Each number is 500 + 40 x the weight over its row's rms, rounded and kept within 0 to 999. Layers, rows and columns count from 0. Numbers have three digits each. The size before them is the row's rms in percent of the matrix's.

# down: layer 4 MLP down (transposed), 512x192, rms 0.0856, rows 421-506, columns 48-95
# gate: layer 4 MLP gate, 512x192, rms 0.0831, rows 422-507, columns 48-95
# up: layer 4 MLP up, 512x192, rms 0.0815, rows 422-506, columns 48-95
down421 096:480499527551568505418543548484518466476439488462529539465483497525516494483565574499507423486519542494515475485508477533549486477525502507491483
gate422 089:505454525431490436545486534500472548440502527534503537522446500474460548406487424498488509439518430466545474451541500482541450473533470481527491
up422 090:490491462450441553528477486452488523521546476529515523510419443491467458493498488459443499527521471500626558475520512452476426472508576471550494
down422 090:529455493467566453446507534560500567422436487502486436587478503495514521523535577554467493520555435409524498552470495488551475471497466474464507
gate423 094:500559464503501498429464515526396480449504489572424479508474466518457476425579483520466462456507472404548474525490461473516427485493555484495550
up423 105:502561563459476542543553585446481446437516518499535504520487450519454465496506519555473525475567527469538535556465540545493524533502525513527458
down423 104:589539468488455456518485523583464449501536462489423478494545423555475485489444489479572550552594596476500498517494511526511516468499524488451466
gate424 111:492512511510436512466473448498450503436483547516501477453494528526486473539439541511453507521503458535498604518472474411424566508528420528492518
up424 103:487489471546491497523547485486562582500493557541535581446559508526468569444503520506510522501503544582464512510538507580482409520511535524529470
down424 106:509533510537536420454481528533467543568498507530464478572591439516465558419570478499556509517511544489477501446472509545592458442513524504479614
gate425 105:497504494522503516475509500423464525559430517550474503474497459451554491483536460515455489408478528517540513422482591548452502541525478542430492
up425 107:580494499548471438471551528524476521488481502554514444537496458474523545463522420508490477413436501562533502489502521423545535528510548551537585
down425 105:464525431588476525495476469478536463521475529529558514487511457509509548484448506483465529457492441532487575519425453505530529474526432576571534
gate426 091:506418596506502514457469513548480524514449425521462548553518547411487506578526550527494515491538487500493519536474533536488531567470492506487565
up426 098:496454451449473501559566533544515523557475575512426569570424495555490435451496523525509560508539531473433531512484496536544482482508444556457513
down426 094:498482532587557494517534577475488509571495470476489575505434547520476542455494486469487489540521427501495470491516491442441510497448423470508475
gate427 103:491401507473486503475486509493503520515560456550449472497520481585490535472471538502498487488496492485485552539491504533504463597482495443504539
up427 106:480509503523537539489422565583520522490508537408455496542559495475472460465457600497609561517513519476508514555509528533553457476538547460504582
down427 106:454482458529511566466447494542445491515446479500488502452492560436508469563436478457558584525496494472457517495505482553504494500541531556470578
gate428 109:503579571541517487431533519502411509536521538565451536481458451498465505595505475499517503472517463461493551460537464499474495380537429502510507
up428 093:405496489507522499494479503514547486448500470555394486532513557443547572509511454514610434476478500469516459493528508490498553543468474408506475
down428 098:475470483502510458532485586500481482521461456506502341454487531514511471497512510521589567495517550403491464423566496435450530503492548513494518
gate429 091:473514482553452505553419475491458508482454535483478497414477497501482480532518512498474472526574509549564514519516435459506485469491532483590494
up429 095:498470469516497473493505548523483526534564474574488366532532485502457437544465526508495450522570498473405515483519488551532522459516482477434531
down429 094:466426567492444486502541507528494479518393473520472520518499511493531503516470523457485499457522479520499469480490533540468545540434564522464507
gate430 102:491541479462482448423595467494507516439511543532494436496502483471460550498506469537469505497476488420489512524537523549474387607593531481464415
up430 104:487495490461489541481540482477560523488616524571585484538499485506538523504503467489455455528506524501552487476480542560436561530443456549518598
down430 103:466490462529474519474477539487469492578493537498571449621529527520448511507440526479497498527563562519506459475459505493510462519515504543527490
gate431 100:545396486523431599521513488547456512450481538485458524498490469473460477526530525479560454539530398585439512483524567469536501474500506476517442
up431 102:479438522490479498500579519540517432467491513488528477513519491561456490478507530475517434515476490550503473540515509577530480524521488508506492
down431 098:551474562561512449541426486484519510483467533451515479483481404547470584567461499460488466540456483523448510515480442493557434493516521456470547
gate432 106:508500510516536518464525497527536485511426491546441403481592563502535502535510509439427506476503521463497527470542508483564507539494567561445622
up432 114:467496458478522478519492524503516556522509511547441484495495577495496460502490478396513511485430516446465497485483509449504492567414474565552491
down432 115:522544497445515472476450502560449519631547536485491509484510580476492468464487568486463474431424549521508445523566546516565546504506439456486537
gate433 098:517558589486480534574514482467449478469498563498497499553417442498540451496439510508506539498492444498505491517524435502547510495497461449477509
up433 095:457518465439561547441442485456457499477512489551486495497558543533415452473493464438456469534470533461506545499497539410445546446501502434530439
down433 096:516579494483609471440479443434475522457532550532493493508498522390442512474459498512558475482507506513536513502494493485427418518501477506487456
gate434 093:523509493554455467501426496473538521513556530429452503519527469547489507501571525480557478554520519467557475515454553546440491539500443540564595
up434 097:506538554474471514491541498429500500491502540525506504556549482466490463541538552561490488466458511553440451507498509511534463437481368506441513
down434 095:496504456511559496465522440508455530462451455491567504537496530534503525512512487573543524508526462457516444481506462476480503456511500500492518
gate435 101:449436500489534441463500471419498518547470486500535463512551508463499466525516507522475448491576538515484500485480519541449502541519542539475507
up435 101:550467558542479530567471547482539474477509530534564528517480504470519494486527578509446519503527527410530500510497440515480533442460504511474578
down435 094:515489467562511502511521539464525513433492478480495586486445505476485507491541517420450458504501502532489473537549514508559493432449472492437512
gate436 104:452456514445536503529443522547588556493519526501515463496447468521545378513533549573473512459459530543496457473473553464514516496455476536536523
up436 097:478473477441511537470515458509527518559543423535520513536498407497538458464516465536551511495579524504597483542505436499501438582483486473567489
down436 099:509457510511417510535493497480513514499490573538608478455571540558504471515504427446493479483503492498462504541480557474469469544499469406521429
gate437 104:417504504463482526574477510466424535444500496499416484538499508537547465472459546470508510478481566512569582478460529515555486560528525484519518
up437 106:443440535504524545516486491502457504537550548509462467401484496465549531497569515469570496479514492469500513473519509520445490462404535500454521
down437 105:513481478540512516550518524488393550506552476513455439480418534462472517500466580463422536552510419455528494481543439509553614545509511555532528
gate438 097:474442433412503451444537530578484474499566431474513454505502554501535444473502488475510471506443555495472537521554489478508524483465485441610548
up438 101:461476458494597525475578570500492537530420594500454546539488475495475487520490501457464504562577559555540484490524517512512467534466474499500477
down438 102:500501566491452437560504486455472485509513383501502500412517543465504514486460530457522493513390514520499517550498445480483510510489608497523505
gate439 094:547528511544468548471519527464474498482514498506432440521510511519522528528565441447457469508545433552486505465516549584429555455395453407516477
up439 092:471509489499478507494525522442438497529415527527457512487521470575470523479493510493465461485443532498486409470542495416492459475515505484502482
down439 096:558428459518418511483462539478521471469449526499458478435434475444489467501503430461511491529470529471508476481464501469529514544512411451450496
gate440 094:420404511446478498462503505550502473554481433450432490530493461552556489520504506475499574480476521497601535550470552449507427495474532471537468
up440 092:524573565510572526510586496582513515455520394503585455558432511505486452474490435493464461468490496544430529507541587523438504515530493469476496
down440 095:511486563533468417433465443473491452507449565484466438550535481541499483510442494559537503551486541434489526464477483465501507452510509502473489
gate441 107:509494536487483543447461480562496418511436510584528548514583522489431531524424427487497504488515491469513539511499573535528499542506494562444549
up441 103:568464499574500502514506494567454455536525528492466471456448478540503528505504454565541539532454513492483580439528533523482521496576528490490496
down441 104:504559512539464504518495419489544487509424498491555497483562513471528533505480500543436514589532518498509482452571456515536622554479407579543453
gate442 104:533461493546489496533492534485486545477493448575471488530474492465459525530497460539493412423561530542461474508450473501556642508443486518578498
up442 101:527492472530511465581456526439504571487458501492503597502516488406568429503465431501520464464515429535554465498426558501445489510495535499421503
down442 096:536507451516472454491476483485483566491560493534480490438481499533514445515521570493434480476480436532520598566537427497434472393479516517482521
gate443 096:493544510468489464516475512495541485542495423458495607504448500493536460454526421441543504493468476528517511536486526457571538504398471462499409
up443 107:536488492436508506466595437522495607478490497487479555532482527480472555480520512439504469484413518477481487546554463446456391518525509494488478
down443 104:472453476449518525501491530576515485593492529532495494429479517433526420504488413460476561524504502470474396552516478547492464517497468463476516
gate444 098:483455510511411474508474457486514513462480529497455507488538408524486591538510505507434549503570473555540458480548461467497469497507492489511475
up444 100:555564455523485497496555510512509581576475449531476453549452465509484517536488489484445499476515431465440489444504488473549474479498491453472538
down444 098:435505463525479426524515479525405522544527510527546507513513560448455470566565503481501520421531511538567515543442445489481470527452461531488491
gate445 096:534427484512499482434524504475537437540523496494488544533532483530443500512435521516458468480490590522574464483478438547509518532476505423466451
up445 104:463512533598529503522472499533514459517535489450496463565513532501503493527519489474574535464499522483504492584499504573554428450513563493642526
down445 096:539526422500540499442586469510456496561514542467418501516531483572477586471449524484527449496488510520492480484522445446458499431447475475506502
gate446 093:532518497500545482440493458448501511476532438452562433482514564472557496424552505528575484489515513537523501460491435497498554496536444522526447
up446 097:503481523468564591435388539395552498478480545579477543499518580479544540413481434481537459511483512495531551530467412533452544461490529491528469
down446 099:486513526553506522552512606553455519526461500553504526448423517538447490512532560532497541440415484478455504506428573489571476504501524432528568
gate447 095:461459561503467494463546505508445567517502538550456481558538487513513510454470458595464515558510535523495484536516462506507548451476561540508444
up447 099:471436515470460496519454488510539562552500458515440585435409538472494503495522466544500537547526495481581508540462556451473498533468529502517581
down447 099:525476534468492418459490490512451450519535497492445460519496534496470504481527487464447532484467506514461415479552524473478556514461436518511490
gate448 097:453444559518526498475487514520568553539535499426456484547442410464477508479433505589501567518549477496452460490523485518571545502493523540486447
up448 101:502481530509564462483538536566513541513479451511505477458510526496541475484547509559503519466504453525414506366511570448522445424495510504533479
down448 101:447464515433496548491521484524517480472471439479464451503522484487466413477518457518543504420500528543474563450454505484519530407495508489506496
gate449 088:560534505518446506528504508469545485493474476533495494456484486428535493541563486553519554545481528543468484524481461552558598510455411512495525
up449 091:481502468491594487483436487469503535459487471503458459440512534467487456516498411474527557435393513551512439447400523547532497489576446567520508
down449 094:532516465486511436511534530546523552536569488467545515508507535501491486466482525565505524460464555511469553492549447507508537460496456456498497
gate450 105:508497555507448510541512531493563420516534534493470479479490474569489497471463465516549499459499601528483542571510444517462443475488460525501518
up450 109:470488554517509502536458504525568477517452489512391479467538508453523537483502482505499545498551464490507558454466466493505515516496492486517587
down450 103:521558522482518608493531548499469479443508583487475459509471480584539464509505491533463520584521530516507580466488473478514497568468510595577440
gate451 104:509525538549510527553569467516555527483469522481521499482503477511499481464481471533545532436546485502507505549511503412521468546585509483464502
up451 109:507554493506524547554437510490503501477510412533480502480512503501525546510451516489459510439551454505487503467541497459469536587485577466452490
down451 105:499518509543523449491541522542503469535443490488563520524491460513508521501500543566496429463513561446479508395543422520531505486547489509498582
gate452 094:534411457589496518500500575581516462496563433503425427512445461504579510498545483487451429491520509519538524535491508477498406461512489534454509
up452 086:550502498581478528503530516478485454471495497490542514482498572520410503551496506556474488534508535506455442540480608466556491523512467514562492
down452 097:559486529498439574513472547509559505511491456586387567468504379523490512412498462473470486433494503565510550496553454470447474512508511552457485
gate453 097:493564526467457503484389398557492508485527429463528524514512463480534500506488495481442512549510467458465517549493440534498493470474463504471570
up453 105:512504533510453474494561526518501381516580505513554591497444492583512476481504534503499494437472515619525474472527510465521434498546499499559466
down453 105:570587522518457497466541457518496512528528503435460518524554468501605489540491501469539430514535477501481513438507511475422481555540479477470464
gate454 096:529524480506418528453489514521482478566482485535479481490490486532443479490510506558523518501453428501547494482525499517547557544480482483491555
up454 099:470487526547522495487507540517461478506464530548421501531487495541454449497487513497534490574538437462520490583483521542568541416477455434450500
down454 096:496559463518525432472584479533540521495451473473496525491541544516475510480555494564501515539606484403524518608548546518479568461510525503521515
gate455 105:527481518533488476450497441469552535518486525550537587477504441472521458489511484488529582488531508554526455478446496538433535527533515563564528
up455 103:507480548510467519530515491561514473452471498475521482531512479423553475512501547436448495551496560459517423481535462480513511525491489511541466
down455 100:501505570570563444490472474495510500500521559461470485513452574506522471542468492443456408512519512454555475525542473490520467394493449546505491
gate456 099:498435551463505502499466439512524583453512528481544514582476517509500508572550483425432527577600540485540509456492497534446540505527494524521468
up456 106:428435507467505526506465503509553472552512445600470467520479564445467444528507480467529530502547449551530476504452529569436513452535542455504558
down456 102:464466507435465510475529545443529483484501445475502552549536601457527499584483429381467494476512498549513540568557515522481546484539491503441491
gate457 098:526410450566581473507481555407515480456402542513554545453485487477474499468543484543448502509488501503457463540525479466525541528436503503518552
up457 104:516448506501425534551454464487549511515557612471516513455533472488519438582436526551491544549550495483506530475495467498520513455473480428493494
down457 105:479458578473518526527480495506464539567505550488470508506453451518519491499458500503573481569493507455468496501500542495560390437511518482462529
gate458 120:502434486491528568493488506460479439533475586503443459473442508548465494532472453521489446449600498511424386540534503535475508509496482491499457
up458 108:555599466438560572502538502466496579506467507517533480556505581519532513531423489423498478534568531483548446503528468430537475541495465508470513
down458 105:543479514489510449439491500527437534547462482493481538472490487583491379510513477488509559509431496406489601519494466508489481550517472532482546
gate459 095:454486467450524602512532500473544480494457487511476461501492528558586515465476470470408476517471507504524503533445514511533492547489449469443511
up459 096:489456457549552493503506519536476511521460495490458507464455507499542509512430483583518472463484585424499515506540488503446531472508517413499507
down459 102:469421492543573506570563521446471552492502494532442538510414485518574495507466435460487527532464574534509517510465486505490486499427492499473468
gate460 109:521465479537523486510516551452593493554513526486526542504532458463514476417501589467534511477553480498460522579499470542561467504526491491496559
up460 103:463470515498461519433455532466516516521494518513522454472527504488487406549535598464540452466487485474443606454462464509529512471508462470502529
down460 105:534504522494575434541524479529441517557464514533506504539512556506532521452523570517578573548506573516518510523539578486456526459433529491481542
gate461 087:555527480509504523509480467465483419511473507454524514481491422494523521500489392464468547474506547480463505474513592554531469457580528555450550
up461 095:562476465519460505479540505545507524418463506480548537475521604489454557436566510531511504509526562506501452410521465498536519509529454485364449
down461 096:470446507530527445497508485514505419511454557495514524504553396427534532465523558470488524449440527537460427510553428583532512448525525485524513
gate462 104:499521545472474492478507574486478491506531524512449450503552531523527491473423478410502495523498540470548539482542467513451477476547473587481519
up462 103:477505495536537426501516421590573588556432525450532527507455489496548544494517469454536432539497404494483531428432442525483543528423465493476548
down462 109:503516441367445506435595465499423498464478585437553455480518469477483481380527497480554441498540448486487407550478512511506494484464541466553434
gate463 098:499547506469484489547478447502491542547519515472529568518454460505491522428459499485459467422443487482490466433534497484450567494475515500563482
up463 095:476550463513509490447483474558522522538528533492462496489536480535500508477515537498509502495510479456544555487481476536424465545464519513478461
down463 096:492507532444540401512484506583530513397518499448453534445457491478515502444524539493467473501543437477465511460430504421483559493565453483472460
gate464 100:528529451489420486521475524432499442402482525482419493541448497513549505454511432481435478457517506442461527408568481457466477483522485503493543
up464 097:462508529527514478525455467519430518474502442503552531454471523479514420504505479505494473436514484460524491453481516513503443469513574429544524
down464 100:512465523497426454518513490459459535534528533507489465501509521462475528453534519503640552496537507553527504593437535532540565621470527471424474
gate465 106:446497524511486469452538496523547569477552422508468548481551493460616518504507460519524459487500518547544473418528520413563536504507500431506596
up465 101:426482507535593535485450456477533575586547399463501477531526456450478495535591533447588505461490561544512462474446529458476504446465476455495476
down465 104:549460511475454459535531412599557520480482504488531470485517496492542452517522529559440485510478528451477554541533591520547444502478521464556491
gate466 097:548473408477462434489443440486467507539536535515450549540488474539569531532486424470432530477458453482441514435478517503475545510482555516546497
up466 095:504468480477505470443499563498494451490494516537516595543502516522463468508488495594449518465462532470498558490472565424488444512462492513418576
down466 097:496430504504483500427543492438530549550458543540512552442520513485524523499479361534531489465492481504501506465526513503558579461488555520491465
gate467 084:491414519510535509569462541460494512520459528504521535515606483480507436475505567496557565456506517495502478538504498487468466448512497540609534
up467 096:473507434515462467487499507473548536505465493476555466487541410514485541425451457469470476582458423478557482521505461475474523448471539506444501
down467 095:547466479567530548531535504445470526441502451466449542510582620512496451530505486508558468601493511491485503415509485532482458528490470484517472
gate468 100:510488548547493513526516571496423484490484495481496497524492530551559485484582460565551519539499539529544519444486523583529582496511506510487489
up468 103:413461540558423574528566537518513556453502581505474469505510491408466520500492513559463592489504520482496549533532507501488517543374505585461426
down468 089:465508472425467457483488508492515565509552455480476536510492473451502437467475480480488475587473490478466547471522530439460527498544535484493548
gate469 100:492534503529497504477503538515452512493500497554465435511469561516569466489513501547568439513476509520515479476547565544526502489475538502535567
up469 102:505442456512516510559518519562498499577502486523554526466515450531506496440507505468507509530532471535524493524514572513471508471506464552465463
down469 099:523495416526494500528453511494546522622478523512515482505539555455531542466530515407517456531468485520456483488479572515553540547570487542481533
gate470 104:499582454534565482521482535623454541497562505498463530518461478513524503479473499505497464416486473578498562506567537506449467478519466539513521
up470 102:461470482484518497508532549525482569466522491483553501478538446549485520472497454517431478501471446535523545534547471500474525538523486595510512
down470 108:563450509482493452556454573582488431446493487439477495488494469496482480468439481491454475535462437499534520494530520497538495518552451568480584
gate471 097:456511451448417451526527515486521534561460527469512473532468403528515550490530466554507528447464452544537472488470498471538398478486490495486504
up471 093:553458405508525404437445543479468535543509540440535504437484472493578502495556491531520445522528439506533506525475433457444537551469476500592513
down471 094:537537481462557491492491456483476570550537503553496514535519570478516582474501536548470553531497491496479509541490567519535527534578487524521452
gate472 100:479518577461454463484444450441449444495447533488469441446509458504498526535493465536480508508481468541496468468485475457469461600518477537532477
up472 101:453609522516493509546549469556516466544552463495437552484463506474445466553518547519497531486463590474445516487498561492495489529510477475548517
down472 106:459498511467576461549508578514500552461502505499418512445413506519505531495563492566482460493479531508527478468512518518645536426516568579589544
gate473 110:458432520466487487498488474504521529472514454491506462524454473470489526531458528490479415473508474511553450440536460497575537550472507542471531
up473 105:471517608567453528471491447449461523544466487493516516439514532567423579457498501574534532456496532467470432549466473563519569583496487510473591
down473 104:546466517521493508511483414427464609514505455490518578529482471525500526471436557572388497565532508485482488511516495482481478497510606497470475
gate474 103:520485546436441551469538424517549460482526477508431484511501418455489519498563533528522543529518492531454486491462495520553535533460412543517475
up474 096:479538449513422541488486503530486532540531538516603564465531507442493526497480407436501493452389435528537426491453467461517519573545568557548459
down474 102:519478480468539503569481513432500492481521508519464514432523486583512516443500553503469484571532507534493542567526509480512487482510443486596475
gate475 091:532522511506498352481480408534471496555505598596495543551435546553533570516454522491428457510492471518452463520515452519547510476506491439506446
up475 097:474506517505514471519488499515531587432472464438574504481506490473537510452561425423500521492553489485544574482582534559441534470443475625475450
down475 098:518531544465536487472521541470460444549514565478458434571513543535589466481538509499525452505506514406548477489448478486465424632489474486517448
gate476 093:432467451453530513520519497488538508504523531472487510425492537458487594468527504492514479531497546465488514462498537454529480442446507579546463
up476 094:452562494542401485543486523470466461526518452512586494485585492553467459500498486483532529504499516462490477532422522460534445505522531437470466
down476 094:514493533465445534438534534480450445457551489481535504520513535507434566485459502501506496520392488534448503496536523482454488482479529469493460
gate477 109:486449553546518510576571509482452506546530542516511500447517442503444536489585489454488429445471557445565473545464548564444505565517465448491482
up477 102:453497469509512472545520403410423526558509567492467499482571475568523545548610533430490510526502482542478486489457497512518530528455489488459499
down477 101:528438469499560486538548558448529558511494517485584508464475478502447493479615497448506468499472551462492555508499531519523541555526532571514520
gate478 111:484492488456443497459473432565479432428445475517536534525420524534470559440459459502515552483501511459509551410507504438520464519512582488573521
up478 100:534495514506552448549541419462502480504485490526488546484493495486547495473453450485514515505476507492531481544516432473499532588482498489477506
down478 104:488532480530515558422544570514507453570458525473596496574496540480526565568456440510502508621468542617453517503517502480541486509590487454522538
gate479 092:496492493442502491485514543459500539518419452542502529499442595548520431468495494470566516493461498498483452512448461435461469528517535521625482
up479 105:493442467524517471485495497471502496463495560506514489516450495494532459466468534528474507489394521529500504553504550508498543516460542542471518
down479 105:484489441419534545496510500523476546463421519562553499505516437484481452495479444526497522532483504568531437563468464521519582507461531523536389
gate480 093:496491512502481551496539483500523537424545524507529539447553503548434584587481474520500459506555448505598495486513541487510434487454505566473543
up480 094:475503445460505524453469503517483519500494507495479532476489565527459516483534534489486529545454487494449592523474420513404494498546516438479484
down480 095:505455460542532494503526442462507522545410449576527541503505466496474466438509496445458551453540435490503508516526487585488513454425542497497568
gate481 096:507460458534440552512486474487505496566470544469464502441408513468458522527532492476453548510527500494497449491508536592504479585526523423459489
up481 097:559522537500534467516513486500440516496580510490504454563505588549513530474516427476492454487482467441496527441568555529463542532507545465518458
down481 095:519489571431491406542489505499484510533480472449474518503553487564483448507475475596544522517437545489488559462504486529478463496523512491514535
gate482 094:437487550493426531569533530572480488484479517530524501530513483494548547503500472520494536480468515569518542445463529477482514537530552472549479
up482 101:485450512427496506523578501466562542493531491465499497456543574502467462523520513550483450469528520463413514533468455499522539479502488503501502
down482 097:491465532445447541531490480492481523459463497497543520501436499556479472487472484502591498543454504574420538526493467454535425542450462507511480
gate483 101:488468482455489500439484517473572491525483561539484490543533485535516525449479481574525480545529480490515500468522401496501559524493403462526432
up483 097:554528522420476507502539502579481443509575511447556595456423437489540406519456504546504543530560501515554492485516539535577492570487448472423528
down483 104:454469482470491498542445469501416466482504479467493497522475529496416497470552536529447534515498559485520485547505486490512515417465416515490468
gate484 105:510521572576470384498469555494488497505433491530501436504451485493496483581531441541462517449516471562433472530516438478471588380469527522546511
up484 106:521496504533424490463469551423511504471383528514425505462488471458486499475532494530475553490494537518559435508505460550471565472537465519567515
down484 100:507485549478454412446511629445439497504460513480524492454522515488545475480517502502493491436478604524475499508537482605494567492493468552555507
gate485 096:497473508596446493484519519480494515505513453528511498513413526552527496578488484482477484489544532544483479529501493579496505554459448483520463
up485 098:555517560473472429555516507529488480474595509476520543542553538538518472500498515458461466520450508481518567446524556454415509532443474494431519
down485 097:443494472472556451487520441535502498539467539504430525482521528508569527581471538507515477564552447424536511426529531434563501567523548544562485
gate486 100:499474521411470433508450487558451514426540481518500518579506534467484590434498482456501539489597511547528557486493600437516521517462556527545527
up486 099:477503520499482466462515403519459522496472486417520482501526460531530462491443494531487579499418498475492502503486417494534533504568477523568465
down486 096:517538527528526482429509438531533480507499469477552547512465523389489509509461496505425442453387502584508622454489529437512475510438514530530508
gate487 102:521471508482490470527474454539470495405480477435458471570484486516518422464450551451479520530515471509531509473481544477451495454483524539545430
up487 096:479547418560461545458487463506489475421534571538586465502449484525523540481522512549453528465519491520485526498558554526514506475479530440525479
down487 103:498534525470503523468459438530480506446486426516494514561478541557469463488516565536536463505652450440479457532535441514547513523510540541496526
gate488 090:475468409447447457502485539475561486479471492497414525522525487522558498445462432516468518540537508541517494525475452502573489627529493485550441
up488 093:491500494518465463567505439475515498424536479494431536447527521504490528476525424520531471458514443478472535503463483540446427424443501548540552
down488 101:512460524501549482513511506571499489602412508481498465498472644492501484450565468508498510472484605530465469579488449516529530510474517511505519
gate489 090:505523541470440534554513508524542532477525423510455497452438489429478443545488497516467529470503479489420518475609501557421468553470480462482470
up489 099:473505440485526491505547608473544533475503497510418529475502520470517466465405549510418504524553457518576417505550499496494587527487461491534502
down489 100:595502515458482532529505475458504496527514437474439438492496552471511496524529540450452479467506508552354488481506461598481479481555529489429465
gate490 098:506417539531501522459418477415502506500509495485468463450505458525548440475496513481557506501514517455511456510474508530429490589500519539547530
up490 106:527480497508542449480500421555530492523550536473458498515496474494519458578478519504456485477481536518417498557503522503512503534486465541419460
down490 106:500488555491488462535494500540487471496486540555470435483523526474418457478454509408528520481445528458451486499496492518511515520474479523520506
gate491 098:498461457538543455525387506519525517565489503472466421559531542467473496534502525491475456505500499513491508570466476484500580422470496491496412
up491 100:518553442477479517453528507383484535520438492513490425514436515440523524457512475516442488486475518505424499487524478529533454490500544514535462
down491 107:549467471479475526584521467484509500460540492500517547556489534510505465476515436565448471449501518527439492518496574532523485504486514474514456
gate492 094:401527496487435466471461463475514515515533503496466516418511464475513540478474507508551547525515492488552455439560454512507470508491510498498446
up492 094:485534490521490489543491523518510414419526450501559460526510507487444469412519515467529477512474520436565554494493516517529439448463495510455484
down492 094:536494499559540484460516528480495515456496473462465548516454544503454539445542466505539553460503409515547600515448512502472573554440454502520498
gate493 098:442568479476440485510515542517506544510537484463561477438495538450527466567487547498474559515478490482504469567470462518564486531578576484517477
up493 091:531554500566509501546432535582499591497488447536482410499476471508529536551491508511490450524507471514543508544436495479512556552526545439477496
down493 094:573552465535442574433582530469479488577530506486500518519453517450482567448496516503433476509444513535465551485493516497509528433483484495433428
gate494 097:512450531520476462512517459458581536554525491537571503526459434600563557476521461493511502520532528495510537423532524471516560493521538570476504
up494 103:403515481462512503469571434544475552563488516557488473496516475467508371458463499585517492459483522445536458478514518528509509481439502466447439
down494 099:503507479551518530539470551483473477423555480502466523539487569444380516571501469487486525396469502571479510556444502508440561455541481476551515
gate495 100:529466545487504501507549492558546538572431407543476504526475552477458459451456498459502457497513515495474405485461498534481523502452493461503494
up495 099:473441500378511492497480485454441487432511551514567472490492541458463490485548461569581469477504502547468519510562517488527424489551541468556389
down495 104:458510474544538478440551434533521478516529515507568500557519505507464530407481546510488546467546483559578600557471490503524515535494488469558435
gate496 094:465492503437512473510508455463490477476518544563454530524485517512517476482521487365473478512533498491506504557527548541466429508422541518596469
up496 098:627566491521489495476542484480401478424576378474536463409477466534475468455520454525511569567526526482481491474540507488462497488593495543492555
down496 107:564457518506511522567495532473464430513462459456526444515537548509499487433491491505448512529485485527492539467468473466428472510492492511552536
gate497 099:558487416593465530466503546514438512491451599442470490526422446492496473435575510541485528503508499511448523497521528423590490424423530459490442
up497 097:507565526494514481473441503522508503544456476494518514487506498504560443375458488449480496476488512525531512512500511493436463486510460537429531
down497 103:550498431525500508484436560519481513453520540507474445547500473472453478513489535507512481534468497482531498482488513441491488408456551450462475
gate498 113:475515484418522421511498481439506487475445456488443585453496521478503492471492525484506529510476513487503511447518499465528605518559528480433514
up498 110:483494462520510552484513485492477498493479538476483493553550483506439472503490478453501581511523595507510519501600484520529525539459518453538525
down498 108:534475461470543489487562507564455430500575509490545376552548530487457521500507481454557437435529557526521594495486494492506509440494527487460533
gate499 113:421534533494430532527570521509488451600430524479448506493512448442482526517509408496456361516486453527462500434479486432498536427460515480476479
up499 114:521464474503522457549452439556519545448535419472587557591535551505555513447513585504472501482524510491460492539494501558507473521563493555521508
down499 097:570434486494559535531537533534576548471491523551532515472567600575512522490474580521521579491485486485470488571499469541490470489519463460600523
gate500 095:547488514519528525508532518504493519527509494569475410502504521540483463583532500563461480558540468531501429502507514485489534491515481494450508
up500 091:511580479507509480504534481510494465521543492530509455526481468512449523490590505445488516435433485483460518481524517542500477485501456502564440
down500 097:533413531493506461451502514589547503473541478508563540480557490541526510534482524487477490476524536533555470485530552467513569503560549468547507
gate501 110:522517511544494522525478488515432534394523492476397432510505544509584441505558504487477569499547485463537499457535454507533553522437391458528509
up501 103:466468506488444477458473487410554443570508451488537476483477517528509473493541474505496495502502486489519475498535478494516508419467539513519520
down501 099:481509503563497495536464486527498539506474535491482403502476528474489498513528515453443552537499501482523459472475505486539481486546470537494564
gate502 102:501537521497528468430541463457517558517439515540488552595474541460473530518519472509457499594493479479403542485531549593540570491489555482525460
up502 101:620504520497529513578509456559480490499509470488506518517537526483448537471461564513461449524461516540534542465465533373539497524525527553493480
down502 108:512489450483516467429488451644506584439473486488518505481433543492509480487483518562500458445536567475508560455507541512528536485550525523529560
gate503 096:484590553500482495441496533556489496410514462523428512472519467440591494474537470516454483530564545429527502507546556531450385508457509488473519
up503 105:538532526498498465462437447467482495518483490554489504513544554544475529511477526469493498553436458566505473570505456415492558492568491492539566
down503 107:518520565468504535460528488447452464525483492479508541493495470496519554481513500513527492478502488560522498530506502396557517436515499552518544
gate504 111:464485524479470456515556473462511465416497477507489463502426482550475486541553469454521482449502577522477478454392492461454542590465610536546508
up504 106:493487491468499531441569447515520512471445487466513539509448389446538426490494519461528511400544470531468491503454531469479527500478518450481542
down504 107:469526490490490471503517500580557451480517451516516491501540470538449488542492520468575482494619501515505481511380500538480473573514593484505492
gate505 101:461431513527482435506502486532542492480484548452531493439507481530462502552480561543452494551551509494566477426446579489516469484431503505535397
up505 099:405481519469541450503486435514494515492432510525480489507488485532438439521438595544573582579508520514465534537545499531496510454513539530426578
down505 102:494488477515470472487535452579560541493419489496454479443518455504497425526474475482501600508644508504523521480478523488430462574500488471470494
gate506 099:452456540460460448481544531498511503538524496525492521508482499437502522532508477527458512520474490482508474573484499418552432580461486505520524
up506 099:554550558449482442464480500459554433505383477495460521548526479478467424528484482540464475554469467531492467491502485450537517490461477543553531
down506 102:473472517513437503522468497547525501498546488486457464486491464531508547581550417491519490506473519496478605469422444452460507512566488512554515
gate507 098:485435494441429506475535552466605513532571455488548551482467480478465495543470466486532562504538478488461539533510540420572476553438567482479445